Part of a small language model's weights.
Size: 14 layers, width 384, 6 heads of 32, MLP 1536 tanh GELU, vocabulary 2048, 21.6M parameters.
Each number is 500 + 25 x the weight over its row's rms, rounded and kept within 0 to 999. Layers, rows and columns count from 0. Numbers have three digits each. The size before them is the row's rms in percent of the matrix's.

# up: layer 3 MLP up, 1536x384, rms 0.0329, rows 1031-1077, columns 128-191
# down: layer 3 MLP down (transposed), 1536x384, rms 0.0275, rows 1031-1076, columns 128-191
up1031 102:475480512495509505500512500474525481488466517492500489485508463522489469528465495494535467518457490492482495534458520473521466490477519491487480488501487462476521485498506523518513493517510463
down1031 098:502466507493514514488491470517497541496490478510495490507502459499517532503476513510495471503481481481494496509518476502471449515473475458481461515481492523503471469485475519498514524451502545
up1032 098:515489524518506510494535498492550508519489518503526490504477500513522547546503523500507464535476507461513526503483503545528500539476512520477483482484505450509467525474512506511495487505511495
down1032 091:511477503485496488529485525503510534502510486526511503485486517507471506485448516467504478517494532463517532471475491449523473538499485467532523509510500498513482511473500519494512486521477458
up1033 107:515503489449496539518522555468473524483502463444502519467515501503532477481470498479494511458510533533510528491478484484486505513508503491505532510510522478533482504480474454474515465513520478
down1033 100:503550500530541515434499519499475520516543482511485512508500492490504475521479490448518506519521470531452533481503515533491501491532506540515530536518531494513519525478517469464455516495491519
up1034 108:459497424470450556453462494522495512507498481529518485465535507494483448505493544509539498544495441485461514509514516519539498481549536494508495526504493488529491493483504503503555454491506518
down1034 100:531547494483505526474502502461524478507530524507501526489541492519537529510476512492464520513483483494547484515458529539501501496511499527471479509524503500510495547525497497511443507450479535
up1035 104:497523497478529483477489490511527519496446501527502540478495470521483464516491485546523510488534469474554472508496463502507543486500546550495506486496496491497485485498524494507486516526510523
down1035 093:513514486514519528506519486432460524463510486475493516509506523476498473496489490498540471507501477490476515484538489490502509485538509467503469487532468509509488463456494466524517538497486509
up1036 092:504541553474514494498476565477464502488516505518527515460474419441522488548487469529527486478474471485522516467497453495498535478537499475482521518548488531466528535463491484522479479492522517
down1036 081:471443586488509494461529478530444471460437482521512497455517494492528491491491507484519502486482509551498480518469466540527523546540500440469496485537490486544534486493499456501506480472491524
up1037 102:479508538486490537500500492512495493504460439484486488478498490491492560500476503545504463486518474551574464494513469538532540531505517492508501507488491484479482507499483534534522497512513473
down1037 102:528491481524472471529494465502500531504501451520518525475523512519530484519519522514522523447533512520464500501521510466509521473518517561516455550545509508484500529506549550458542496497505516
up1038 096:474495489487500511447472525501524499486477534498496530484468492521467534505512467492507483491508490498504537512492501507504432472493500530527496504529497497465522497543505551510489471456504501
down1038 105:529483493482489479496512471522475476497481487494526481450494528502473490518476484480467503495523486492498493485489489504517509562499530534465517462564543499481474501524478495467473521531487543
up1039 095:510527511531466515499535498493465549473517499527539541464498467500476541524474507485477492497563468503474532488476460474515475517492508516490530501527481538532498500510497495541535464487550524
down1039 097:517497501456538497476493506539458478531528461496503475493520549525524546524520511497507480509509518531500497428498504491474497508480498518525485482462466533490488503510507520540445507469503476
up1040 105:546503502489450532500524521500462490459511459503529482475520503501501521485466503525504488494542522485469517465432489515559563553505517450494492492503436490500529485514541456486499486524527485
down1040 096:535510501520526504547528491524470472541495488517527500516497491481509484494494469520463487498457471508507472522514500531488511467484506482497511521478510499491490555543497544523520493458510463
up1041 092:531523490485505509508518528499478540511514537481504521495457507523506468466482500494532474518512482522522525504496533529476503503488493502509508518542490538498530521509489487489493527504500458
down1041 087:533505483489506490557504539504537494512527541449489490473512494462514475473450508509518486534535546468488527462469554513505461498491511501480485507494493499543536460484516511527489514486505475
up1042 104:476515481503524466519472578488464522538532498521492577496494498505457477519470505479500456451487495512472533496496512480520525529460483482497509487491509513474466491519490526555534514525473490
down1042 123:488588457490503472538484544543505520498554481480475537476525515487463433486514555503455490482512523521463494552516511463505516490468500485511533451479541500456495468509497511496492532525519521
up1043 099:532520511454509498501512548471497456518476487495495487449476441519509519533484505527539453533497505503484579500475507490491489514501520486477510485491491518514499543507489490516503480494522543
down1043 089:509483506489512470475507490497497477487488525535508495472465488481488514470541485511492477463523522544542509506478504522540491553525520456460518524499502508514492519508464514485506505494507500
up1044 102:458508553509477514455457491495484515479500505493508496482451488509521530550508490486540500508526482485516502459513507457531493530544538498496510502514492456506513474505451464497509490526501464
down1044 095:536497499469518548520460491512530462521521532491522561513505474488511487501535516516503495508509508494537481490522491476501510487495536539457528490470476521486509499476544546512518485500479456
up1045 107:465541526505475516495488499414464521523497493477564513467430532499463512505486505533517502455495453512467512500493486484582489511471520496516504481518480485510467512491494480530505521479492462
down1045 100:498533530504482473492488536556476502504504481476533465541459526460531521533487460502502469431490465534431519496502514523472457520536529493516502506519463532483494492468504515505505533484488494
up1046 104:474499486496535508513539504464494537486462521513516520522496468536500542546505525501510460449543515515518500460494497502494503499501485462468456518513501466543509517504474423486482521473460521
down1046 088:457466504466510471482499507449511468500535519460482496502504503491513493486483450557518473513485483517504504530480488519497504555503505530547510495517537521509526474555537530473487479479496501
up1047 106:499489474528488520489519496503470480468505541539509510473548509476501506522477509490495498496494540503488514480468494480541522478537502473521530507521527455552530476550446481502510501523560472
down1047 098:491485539516466502499490490508502511544520467465473467475533434482481462488520470518488497524483517528439519492536478565489526460501508489497454498499481518520513523538487486497485534504489475
up1048 096:493526536485498496507477482519492529475518530489469517475499510504481497503481509498522500540518516523510461488488537483546467526487504478505511551523547480497514496498490497494480511488535491
down1048 093:481499457522491493551466450490475474468506475542522454509524515512475529505519526516467539471447460465485546491482524524484495536524466488506559520504471534547490523503464508496458519521505521
up1049 095:454487533464438501508552519486480507512504490477512503514496509535522493527476494462480468498499463532490489487465534481526518510474476522509532522548448507507435507490477517498533516467474532
down1049 089:509489515497499468482524523422497536480531503458492496462482486508501497532536531523464471509540458504501504475511493525485483535526491521506506486536513517447523477513523519509513455521495514
up1050 099:524548477484522507483448500474471473538501519479498490520470464504498486504471519485503471503484508471483499509509495516540511560568529485449491515495535526531470506510540500481511463561475548
down1050 095:573498466493493521500499498536503517494506528549526462522452506521485481510551515533472513506494465497492505456496495517471474507522471545485520501510524461506500498497516509482494465484512497
up1051 112:458480515489479505542429521481528520496501483488507504486520493531497509512458511500483496489518468452501554463508503503514520469506500523506448489526502454514484458553471520517498509503482547
down1051 110:471450539482504519515522505528506485518474505501510496515494501546552508492502502510448471507514509493500535486442541505499503460532513500462455504537495504481503546517523495465512507520511460
up1052 089:512578514483503522458514508459472510452514506509545494483507503490521519501492478515479466483483512542510510506483459535509504503544482485519502489505468492476483527521488509498512500538460563
down1052 088:486532487505511529513503489535505453474453466496459550508496521512502492508499485522493471511518492493509521508528512486453515509501485496508509497454510507522459477513477459512477468531500502
up1053 100:486522535499489540494508519488458486482494531498522545481494505485531492457512467511524498488498480509475520479486501482506508520489518487458494461511472524439524537475523489507492420495501521
down1053 094:521460489454468512456494509504556466539520517498480532449480459510507479492515519507491503493507501483524512510468512520492487572498496468517502504489500529501530525506490527479491520493482518
up1054 106:499533514503497455488498487482544493523475460499505497474492485483481510510486523476507487496520472528532486464475519481548509510450577529482471492531525490521523539497507488500527508494494499
down1054 100:517482485538521500482492508541543534435473466457491522509471456510522550532494470502512515475522528483526504462511487519487516521464499457506497463496467493487479522494451458471487480500493526
up1055 103:490531471492452484541532533519493450498452531471507469484504460474521493544487522495522477461488511456516499539440516492503588499499486486500466449541537504523501481500562485515557510515496507
down1055 100:525486466535491511514494498495529546511521530497440487474501525482528456479473470511489567513567481465496503504480484507501520539548469502498556489497523489447536537478526507542529479503517488
up1056 099:465518503493483485488515531433539468514496543526523496507511424499485515525509495544539480480497554461509506496470507483533500446472496434512553488519452450508485522548471494539497521514435489
down1056 095:513472491485466475521528499518498492551523470552468463539493493453475520526520511511532499557525507509481485499504533505511550529476465497489530524487471477488534481513466491454471481488518475
up1057 103:516535515476507515494469496495501502514523484525498513470481515546472500497511451454494503508511457469488525528510556486515483489507521505493469517501486471504481532476512502482505482484502501
down1057 098:480460473462543500472491500531526479488519506507520511515472496519549519462497455533511489509507492507501485507500470470517516486518476520490489467496549505529455459510515547511505494500559481
up1058 103:509474527497530512497536498448504508501478446529513490504512512474494516533494518505468464509522511505480483500558495539502465526528519534533477523530501438523479502514511486485483478477523494
down1058 098:541485463498517460523497525505483480514477525507517488490485486510486529514521480492567482477461510516511493542504512513502498522470459550530518502485495502522505478493538451511481499536483483
up1059 114:514520487473473480526486489483478543462517521499511482474482513483497489514462515489497500471477471519475500480495544514543483502488558499526497512528486496495539508499533501500522493474559516
down1059 117:516531480558444445538481509519517517534459518513491507514496538505522491497511499514499529490512510521488495479527456503503478508491490477534417520476479471498499512505464509520537519494489519
up1060 111:509528501511465463507455484478537498489494433490491490502519498465495508476478554517483494499485465482474528479490478463520521457523563489472465460480479505524529504506516481542498475526515516
down1060 114:500548526483461509485453464504560459500466515502495492483527547491488522518493515485464535441504524540478487498490567478509517500493520510526521482495499469518497487503476451497498475501520540
up1061 104:479464506542512439473481512470514500489492517524473480500455506435456504543473490486520493498515511492499487492465509500493471492528529456540485479491491506533494463490480496497513534508564557
down1061 101:508447490531538463477536490484503474492502495536475454512475533537509473476494558491501517454480535470509519445478469513486473507482540473474498501526508489488470475485519532495482545508496483
up1062 097:470532521538492495529493495542506495469485490548538452472519499509511501525487503418507472502507531471512491510469457509486497486495502506542495483504522526536515531466526505514537490520498481
down1062 106:513470511513498432512465454479495546537531460493509498528495522546507478469525474510523504530511505532542518495536469498509524528499472511557477501521475515511487531552501531531495541485503480
up1063 090:527497520475516489488502491509506487504518505479536499533444501488512499548496499530523534475515499503539489515447498508476486522477552499496550519528511518447484535478516520501482462564505487
down1063 092:494508459475521501543546459517487531491475520466486539511495516446497438477496505490498463469454492532523530467508519518497502510475500496529500479550523504516480502470494490504492520501512513
up1064 100:525495523508449491434506497507514499444529509501553522461471475516489482497496488496492523470505482462480480516476494455506483517524514510497531483479450501516534484485498529492539519523443514
down1064 108:448490481499511502489459511516477502477455506519510497470536477503518511492481520503491543492501548553511482492521533498497485526536469511504513497514514529475500540524488502520470524477484523
up1065 101:465519459495553481533495519521457524437512544467517531487474502506480511491522505468483484487498508483458528452513501509492470463513488467462508486476497481511542491497475518502536488526548453
down1065 100:514502558491506509487547527496525487500532491492511512451523480505494537516471486501557477475529443526527495464503546509501497531501533520490515491539562464506497541444516514486492517481506519
up1066 108:507508491558526495531435488466481498477467495529473527507476509472448535502491469522533484498513497492480502468504489451476474502480544489447467496506529458509466528494473482539488482510500477
down1066 111:504506539517531473510477517477481516475539472519484532535505520533461459457489475450472489518494523497458494537491484538559504470462513519496497530472541445522541496531545502497466504525538468
up1067 100:515487505442525485506486495502501538507527457522497494443514509471490505543478507490500507494469513508479484508519516466502479450445547527490496474505521429504495556487514506541504521529515483
down1067 092:508482504522505445494556469507466510492517530473502523491518496486500494532495486502485480507516470501504507497503463518511501499462529504509486489514528523491552501453565476483495471543509501
up1068 102:462531506471450483519504479503512514529527487491488486451505497503511474515496498507472491488495476481506554476522508514518471478479528494511488523486516499530485523461487476489502460514445504
down1068 098:512513530477481508486524511484518480466482502523493485513488510528499492491498499483540445526535469495463493520511522486423519511507521569464477507502498509487516490578521512497479471492513523
up1069 097:467526467472514490509496494495465566501513474502478480515521470518441508544515537496515505475511526492449461484509519500493526466509521453475490492511476476518520523556500526489481476526458498
down1069 096:508496541495486466493507496525503502524496492529536527441482494498502488463540486499509494505495477521521505533461488494440516513532493505487506504503459521489511525482481520488469532491517523
up1070 094:535502531488451490466518534536513484486432486487504545486463507488465516531501524488516508509530501537492483487492479491508489476482497454535497469527480514475518521520511487521511504512484493
down1070 099:485521458491528480524489471477517498521480506480522489517522520520520546512476461507455446496453540505468513510511503510512496511507464507486502503480542495525486474478486499494522503477485515
up1071 100:463522491532492466522490520477474466498486487500499473491492479482502513475515491522543498463482506544483498493501492493513514476514518562457540536503487485498472564475526485520560468483522523
down1071 092:469461500483528498435503518532502519514489482510500542509486452484535482499529462496468500517469498504482529519570518487482491515486501512467480484531502492495482543506504492480502543477474528
up1072 092:494489501494502479520509529479494470451487516489514498459463474512493509520494531534494491512488509467523520470467476519528497494523485479542549485532532466522495472508546494492509473469511428
down1072 097:512548529493505507505525502485508535505489476510515525519513572525530465505521519504542529483510535502456474516492500453476526525485505500486513493511491520504484499474512529500462561505500588
up1073 093:476531523534535451455477524541506502492467510492512510490481442493468495537526503517528507494485519442503473498470501482485484480510516501504498523521512453505458515492524523488500519503514475
down1073 101:517544429475521523503519464478490513493479503460541530486514521541510472483525491442506517512466435537491474527518488518464521494520484541506532459502518509488504471573474450521458502483509550
up1074 102:494515513488478475511458479504492463488481492503536533499422480498454493509496486509528514466484467494501493448510498512504454475496498518498472492512479462481493530530506499534513491440507491
down1074 106:530501460502520486510485483478478520497494488521514483513489542519508494482499451496491506476458466461509517532489527520511515506516519496524496521548486487499491493504481498483491512492520496
up1075 088:506482492473506484495526533533489545498490486555493498504461440498508502523459481445529436486493529511490515508526529494492460531504500459522491494529496529524474511486500544507498472528496520
down1075 100:494529509519474495488499472482485479534497534472465487487478471472509505456472476517520529506533449499507508494489475492540564481547508523468482497490521516445484460514528476523456491489531519
up1076 112:464493525546517489485487486481469489475469497503503488488470484476496525536473493492492501493493503487511526473528550507546531552501537512474457505492536499481484513514505502486527514519453520
down1076 121:454488450514451463474510504505536520524450454478473491491529482489491446488486512504477460511478502483522512490487516481513504495453513515486482480517482467482503532499504524524514469467513498
up1077 098:533486505471536472482545498526504508476462543469489503506460491499489487526501495513501508486472468495543483475507468499486500456486489491488534527522488502528493492527565500551481462470528434